Weights of a small transformer language model: 9 layers, rotary positions.
Each number is 500 + 25 x the weight over its row's rms, rounded and kept within 0 to 999. Layers, rows and columns count from 0. Numbers have three digits each. The size before them is the row's rms in percent of the matrix's.

# layer 3 attention value, 512x512, rms 0.0305, rows 320-369, columns 256-319
114:508508501510499481491508503517514476455456493477513547476506514506499454513517493506493498487529541504533457530474475487487572494481463473527520519466495512484463506535473493491521491428473528
111:468516489483535532480506500448463509494523487477553494490477532537526504512523493519515487496515502503526541509486496493507463520494474548477455502529504510545497529476482475526499502485432481
110:498491507496483490502491481511483501500429526500496527444491448467522526482477507463529531507533526540513470533498505513506500546460478501452506495503518526511506488532507504463532502505471459
119:519497537522488499478485496509511470519482553453508497467471464531465493494497505521500461518538474524547467489475471514515576512505473508482469465471536516508455516459482495486497453463494503
110:508531465513512489463470555512534460486509478507472513493499521507503504505519515437485479468525501486512490474497510533514465500493525498507508512516506539470491486511490508535526491491455489
109:501498467524452515499509506484511506521510463513500485533476529528492499553512503518448497536472492473500490481535520473497514499475528495535457505508492500531492491519483477554498472411473497
105:512486523494501476522525464513470518510491511508525488480483464548494487485495535468536488492537440535480513534484490515508489521462502462492510476497472526501520516477491521446530520524541487
116:548503508510478526502480512499434507491516534532472522510515545455468555515494524506452504454506467517489503542458523503443463514456470476452561467505527497517497464527520448516482487486513483
110:529507512514476462520489534470496514557498501537523488544466454515538496507484508535486487509537525497504570518471455538474516511501521527505528491516502475519540483483500451480543502526480503
108:487463476492561492501476479508469468510512505442518481467491458531481509506472501485557482462535513513515501563457467503487465470512471520528497506498443475517516501512447531464480450500502500
111:493519514463510466478461524500485498492508509474511455523544527481499520506510481533503448503487498454511493518551540480501485469492494551539474492512511463457456548488530464514548520493476510
115:553510490536511491527501506470515515491491469492533491511498477525482463464507499531489490484494524463467475561517498511523496476505478501492506524540504520542483515544510498523549501525476462
108:500486529513507493458468529535487525489454518504530504554477487475486461471520479506508505525503471523478503485456495539462498519549498467522513502507524480511463499503538518488507512542489514
109:484513529484481510522510484529508513553506496502488497487490495498512477498534503460496510520496497493474504503504531515516500470495495490528520503579471485497462500465489467531499522479526505
118:499472510488479465519487518478517480484499501512500522499502485498550480509499493533523493519495468476523518489519492534506485484493588474546473495501509497507550508509471492515482511488540489
109:496511507473483507485500546512494525440544493507496493481487457497482485518507476510459525496466497445481483516508547519497534482518487482494477496510526512488524473501511477521500514487493497
118:509485476466523487508478487499535488509474472453494547474460503583504483495480499525451504480490496448476501453448512498548520480531531493527525506478503489468516511491483494494528510533493468
112:502515495511524512538487502462508497507492546480507507473501520518531490463500519492554495502519505516508473522486475522488495454521449495530476489475514497515499511551485532459485497539519505
119:470489502478503535539505544490480508554508512517517475462488482511492490473540502508503488503486549480420509497536474552488483484467534533519471532514506497467548532504526513542502482487509489
113:517510479472479485497453493510461481520486469520460499533501481521499506504484482531486497482510488501469479505487526486469495479507501436521488483471474501543516452468495521494477504482534504
116:474491493504540497519508489524476548494502494488468482499489503501524544505510501562491450517526532454500505511547489490495491531474472502521448516524508508480511490453455491527502487514565497
107:475478477503525515528491500502517522503492522510484457510504510478507473507507532513569535509541530525509470501479459504483501462520480462530543496454527486509495465500528558435502487525502520
108:512450503542533517469501501487465516497506475471456516521495468520472497475522525493525524426519513490468480467456500505474527484497493462502491463507496507503502479504527516488502503529500527
115:526472482507482520438515522534477485513521513462483479534467573470483516530491492486471490514464511489510485514505513497463509498495461465501539520507523518440510514485509454464501493461486509
117:553505511534546499483528495487449472504506475518477530500508536497493499494476523515438483498468493506464477526480493518534502514510475480531505493531512500513501516525481466499518505495507473
114:523502491519514468499498458499443531465474518513500489565517491528489477487521532514478498525546529510548476540496498486472494523473502515471538454463533494512507451513565476508520516526483519
108:494485526493545454469479480497496505506488530492539479477486497458475477478490527471524502507537482481485484506523462554509489505526519470485529484519490486447507476500486515491505501490518519
106:457492512501448505551500481483463477490503463543478533522479459449532488502492497545489470505486515463526512533499504496509455528488511505523482536463490487492488521497497517502475524504494499
111:493486473507467479483507495514508469502485475551471465516500529514469519490482509494517471478509520442492491496510565527477473500541516486537496519445517491530506497513515473503519471535492496
106:494446507494505532493445500518527490479448502522518525483505502514476464525523531488489499463511535489455479475541485508497514498449482499546510522537503486549508516492519510474519494497505521
112:530440460515513506543517515490488530505502504533485482476489536508473487510467475505465429549502525483506481455512499522557524546526494478486521484511489482456476504478472493516513483530488503
114:526513506535456468462485529521501455486517492540494484521531497490501477494519487535443493479474474538535504499516500508476493506480513517516514507499485537461455497455474456589512525492466476
113:509486554520492478503545523467510487522499511496514542471482529478494539525538480537502448487496493497518496466511519455536480530469479495540508472512461498511438506476537506486485444515451484
115:508483531524522506489491487502501513455505479516502477509515473525498511487511478506478481485522472479528468502482547491511548539504516518510464456507497512479451486451483464506477498459467487
114:478469525449514461476521486475459538530470512495538518474489485484524527480511520486524527481518490479499506503471487472478519487485500548480465474457503510517554480480485552480513509506537512
114:462515497509538463514484514477486554546512529486479526482496474480485543521472516521494476533486526468510516463480507465477566500465518455519499500525476478499454474459505483517495498530499495
126:460506506494462524480516479516525472514508520507541532533494494481524544475489500502530522464515526498536525474518488439489503508462500509501503521499537460489533516474483528518488525455482466
113:495508539453508516516511511500464524460460519512488531545507495479473463507507512572499452489515498475521490515499510532467527479499465499509490514494512485516526467514480507470512436441513504
111:522466460457513474538527528496524516500494493500484549522522509512477515510504477482485476523482524525495545491447480527494520516485493465487493489519524497541486530489517473522506520482453481
116:451474512504482538519480496540522505511511519511526576443455512492522472490512526543526500457493517511501517481540507506504495526482492538510458512503491461520510523501457502531501487508483510
107:471512529544509474450504538507465496489492512492524476540495541499525517487498503505500417508498488519510522502527501482498506508474528530450441463467492519467448509508508467507487517463455468
115:540474498542530496522503493532516449467482490522512498488502481524493516502491501459500463491525525510495478512458506514482518496518474471483501519469470538503460527488484523507517478478545483
107:482501489537514523505519477511561492493477514481517493499509463541516495503512509477551511502493515454466525499475490473555518491487500494459526495529496502485483509504483534439497509541507523
114:508529503526478467478511499498513505578470500571525514525498530513514499487499485483502523478423515462526510462503531438466506505532527528519470513478463504514516466493474500515508452498468495
112:477521491522478488530521486504522532471514504513527554487467499480492495503507509491509466506496496474543486462470476495495503508482520496521517526507508501453453538511516495460515510497493479
109:522496520483474479475493529491521510514564484476499534518533512484539492503509505479508462535475533508483494486509514469525558542538500543506513469549516492510525493464522476514480487447521497
101:506469502442496509504488474509501481491492542448499531478478481493508494473474499502494546481486515478466501490467534514516525464429528510518511495520546496510538508525497516545501536514474504
105:447505517461476497465539521511513515484536492495512514510485501496496537512521503521504524504493467460542539536528509500503523519523483532498498505510538519525499542521497470508488499504484485
113:484512490522493508473499507535477525476491497506504495529526556490515511501492479470434521481478478497526470523523587514474499515532500495474492535488498521495522503491501456516502544508463472
114:503476491500502505510503469505523521504513552467502477502537489498495487496491508495495517459530533491521483515501508503520495475512482508494497505499472546476509469509530483472541486513525508
# layer 3 attention output (transposed), 512x512, rms 0.0379, rows 320-369, columns 256-319
113:495485511524535528486489458483493455482525543446503537500468477489541480531471474489477494489532475496479527482529450500457510475512504538524494497549484511473495515491488516539443503517525513
112:513481506476503451474550475519472599480460498510497495470456535481534505512519496515509525525545508481479526480517480530472454524490486510478462499457486514536482493542509508519552531525452491
112:510478469496554473516478487537576472501510519482439497541533511557503500518506516504499493517488522511527521537480513523483509446534474481537490477526455474469482545499522482525413485487493490
114:445522510546487515529493503494496527525469512484468537485475501497517470493514521476513509504508540502514510479515479494548427482520514513515483540457531529460499492492464500519548541474503493
110:533530497487504477491478508499505498536467516444485532461509468493498502448505495428538515482477458509492501520488488509500471487488490498496484527484499531487475553581527567508491526533493512
107:485519464473517484455485474494466543525522489482499495468477512523523515507454477478481503465469531514503455519512488484490464521458511486477468491458494530513526530519519500509468540530501483
106:494489537494460521501484439504496501525483458534493491495501476489454485502506501483496485502520463459521551486496495516503524496475533450511541509512526492509526500469511555499518493481505480
115:533507496504503460528503489516477543489511510496519480486525466495523474454502490490537528526485474509499531510532494436500505481495477438515503488508521525471520508529441522529439514519504515
109:497510522505516492479528469496445520523484516527536505512465488452501459472495528485515514502491517471488522482481540490494476480492488512469505485477546562466502516501512493469510499519514480
106:501439509531471489527480528476502509524514549474503498523474511500508445485516511496497513520504498489507523504500529500467512474527533529483522509537537472475457548504507488507514475473509503
109:484518552506538489499482450465452496576521521469482500509460474507512497509463471458505483502479505506466515506515502536512467470487452465533515518485469522528450482506527498488482471514512483
114:500478482505514483517483487489482542527474541518501534510461496514542483494529462552488485564531488480469531463498484509525517499468507467493538479486499519473472527471479454492489456528499508
108:496506500473544518515496457483532498475510528531520538488528501450491466492470524521475495494481546486521482530469512467462469522496454513491522523513541506523530482505500497483485494466515499
111:506530518504458484513478513495522493477500476504487480511548485527491522507490522510464515514475541491530494514515515541530437520539490514525409465483512503505476514531469522469471496528495482
116:530482505488533505474511503475504504510522490497480504525488488498488488512463491512541503472528542502492524525481546489512477518532511515516454506541514470498466511489510481503465489484499463
110:539521503487510469494514476516483499524525515458508518454490467527496462463524508519561498496515495508530497516498503483492470529498434490503473482502478515527491458560489464474508485507487490
117:476489547490494485536525472494539488477514517479520419535514486512527513491528469453521518545495501511498512493529492489525476496528489514480500498511464502504508495517492490535502517527500525
112:493458508494487530507482487511507449501498491539484475549559491514488530525509480504439488514498496538505503487517504511507485539528526476498493500504506509454487541503491487502515459501496493
116:454541467497498501492503486495472543490522497458519481521522525527489541488499479502500506503551483518540468497471544494508516515509526526527473529479455461505511511477510503468486501453538521
112:527454539524523473529511487473506480489548471465499537549499444530521497487522464491491485502472505509513484508557513481504520506493476528517542474491503502533497475482510511455475521532477504
115:544446545468519517524521517568494480482488489504518488474469505474529505489491494504533504474513522526521489482455527481559561543478517486515495480467457467482516485515493457490505477512477505
106:466481532493503497518481490514530467472511517530499482549510511506451529468507534508454527491509483531521515507495467516528543493498529478528504500531518485528504527440468480485478493468527501
109:500476509517477462526464502512511473512502541495497496509464504524493478451547488550485523517526442482474489490502443502511530529505525482550512492520528518463451485530494530503482487513532484
117:499498485515534488526506535481505483484536531461486496485490469476505482481511476532502510497496469512479514511499458473489556493483450500547524519527484523498510495494515483538433493502521522
119:495522471556492474512485560496484514479489589456516522482482481475486485490528485507502434484479510471514471532493495527474488539504486501487539504528499477505509483551495485539546471546526487
112:475474493477521482467494502490546526476509466505498491480482495517479497487516514473493508495518495470528482454440506518510494495518511569482489537480482528495476534485484539480546502524495503
107:511461487512528562504518483514564463476499500499465483496542529495452488445519494529492468512498533488520528539516485531508509484527433487498495489537483527501518481478529509493502510520512504
108:524495482461513493509532504468451493508451500480482490463500501517506517512512509452515486505513528516494518492434534453488549457510497567487467473530486435487483449530505524517529529526476517
112:512490492504492530505500498514460558526494524473522488499508499510485496456506517445516470468513508513459478478540524467551560511457475446485485478464498485448511481504548451528513523498502491
105:457519507525481475495521476489486516469494549494498529541481472495494477492484512550549497494517494537457513529484495528509494524528529558514500494508532486517500552487501491493484478491461523
109:452538509516538489492530510460481510520506515497492519489525475504506456483518555487500500514484477486519480503470530515527465522462474476495492503515503511508458474473518527493461532546494492
113:510520530458494510500527503498489492517496530499520478454487527486549519487491480474557474500526459492470489493500456472482455475484472501471507495501528504500479510550497522510527500469480506
110:508536500512488510467495500528470481454447469493516563507504454513491471509511536486487489514475515454518506463514482463498509500528514482536474511530501490503481479481555549499470488515502483
117:543504504497468472492491569536510508548496499497505485449479500496504461437507500455493481512505499461510456473525488492494570501480476457471525518465553501438490495496515495541504521503513494
116:488495509483518500501518480519508481498534480540574481515488502507490477472506526500527509527494484476491501549499537528531509509533477523486502443554508469517485509499512460494503462485477491
113:493490496512576494512528520494491511466486506507474502494518510498522532547518482454438497548521495474498473502498481491501499525468523534509516511470490527467525523524491523522477535474491498
125:484477554473484492505555526520499535466469456527489516488523550468474526482510467491509510474513508480509520481537546553504521487467507497490459498470480529520502457538507500522504517528476480
112:482489549527485493475494492504537452467529524495494554500476484457516498481481502491511484508476521510506486490438497484434518512500482507500513505515524509493510486464517515491499476469512523
109:514524473449507480480456484500447515512473546480469503511462465450543494493497470501519475473480487499528472494559511472470517494524456521466526514523522528508513499469536531506511530477489521
112:495480523519485476480516503483489496490541453548492484525486539435485464552534493536510497530507482486510529533481519499557502548474515462516479519499518540472561469517463465473492533512500464
108:511499481464525488478524544548470474482527470489490491494460502452520516458462488454498507522478500480495500539477475484509512514478474509496491511491464462512505477544521493500476514478512488
116:501489522494485502525490471520459481508479507501471519528499501507492496495532512512513496522493507506503477473482502490492492468505514472465544529511468521453494491505500499505484481492530523
104:498493476532474534509512468495541455532493472527483491522547514501432498502509471486461506531501530490492557483522486539506504509519553465515519474507481467533508501494472493520553467477527511
111:511524512457519479480492509494508544485506481517470516525528474495510470525486547482510523548511505460498527516472466494507490501524486455533488514433512493482524506496489498493496507501520475
113:522495519462488507505497496570506454512544481511477513511486500471497502505504513466465509474498510503500494550475518494512515427503469505481510500507461488465548499464505487444474497462501479
111:485533488508490480473504464508467523502484510520497449447458488490522490499509448474474526481508461503503502576518535536463506485523501508518479533513487492491461505508504524484465483498503459
103:451455461540465505524497458482547497504541502506516467485471544481525506550486513530476507508483480508496510534463529505514476506538511523541537496479519519540493510484485498483478506490497542
104:536481516512476515518520500512451486513475472496490527476504466515505503483525500480520514475545475532541479483465533523484526477456478500474453530524438460533539471489485547491497514547491465
114:519541497473547480499507515502446524494530521479499489455504488490531518479505487512558543516468534489508497469485519497502492473456423480523500478478458496456488477524490501523490482528473493
111:467476514521500507512471479539488482513520511518518517535487530476498512447514481506525474486473479482508548473495509494552486515538504490546536482478490517499476494465508500503518522467534497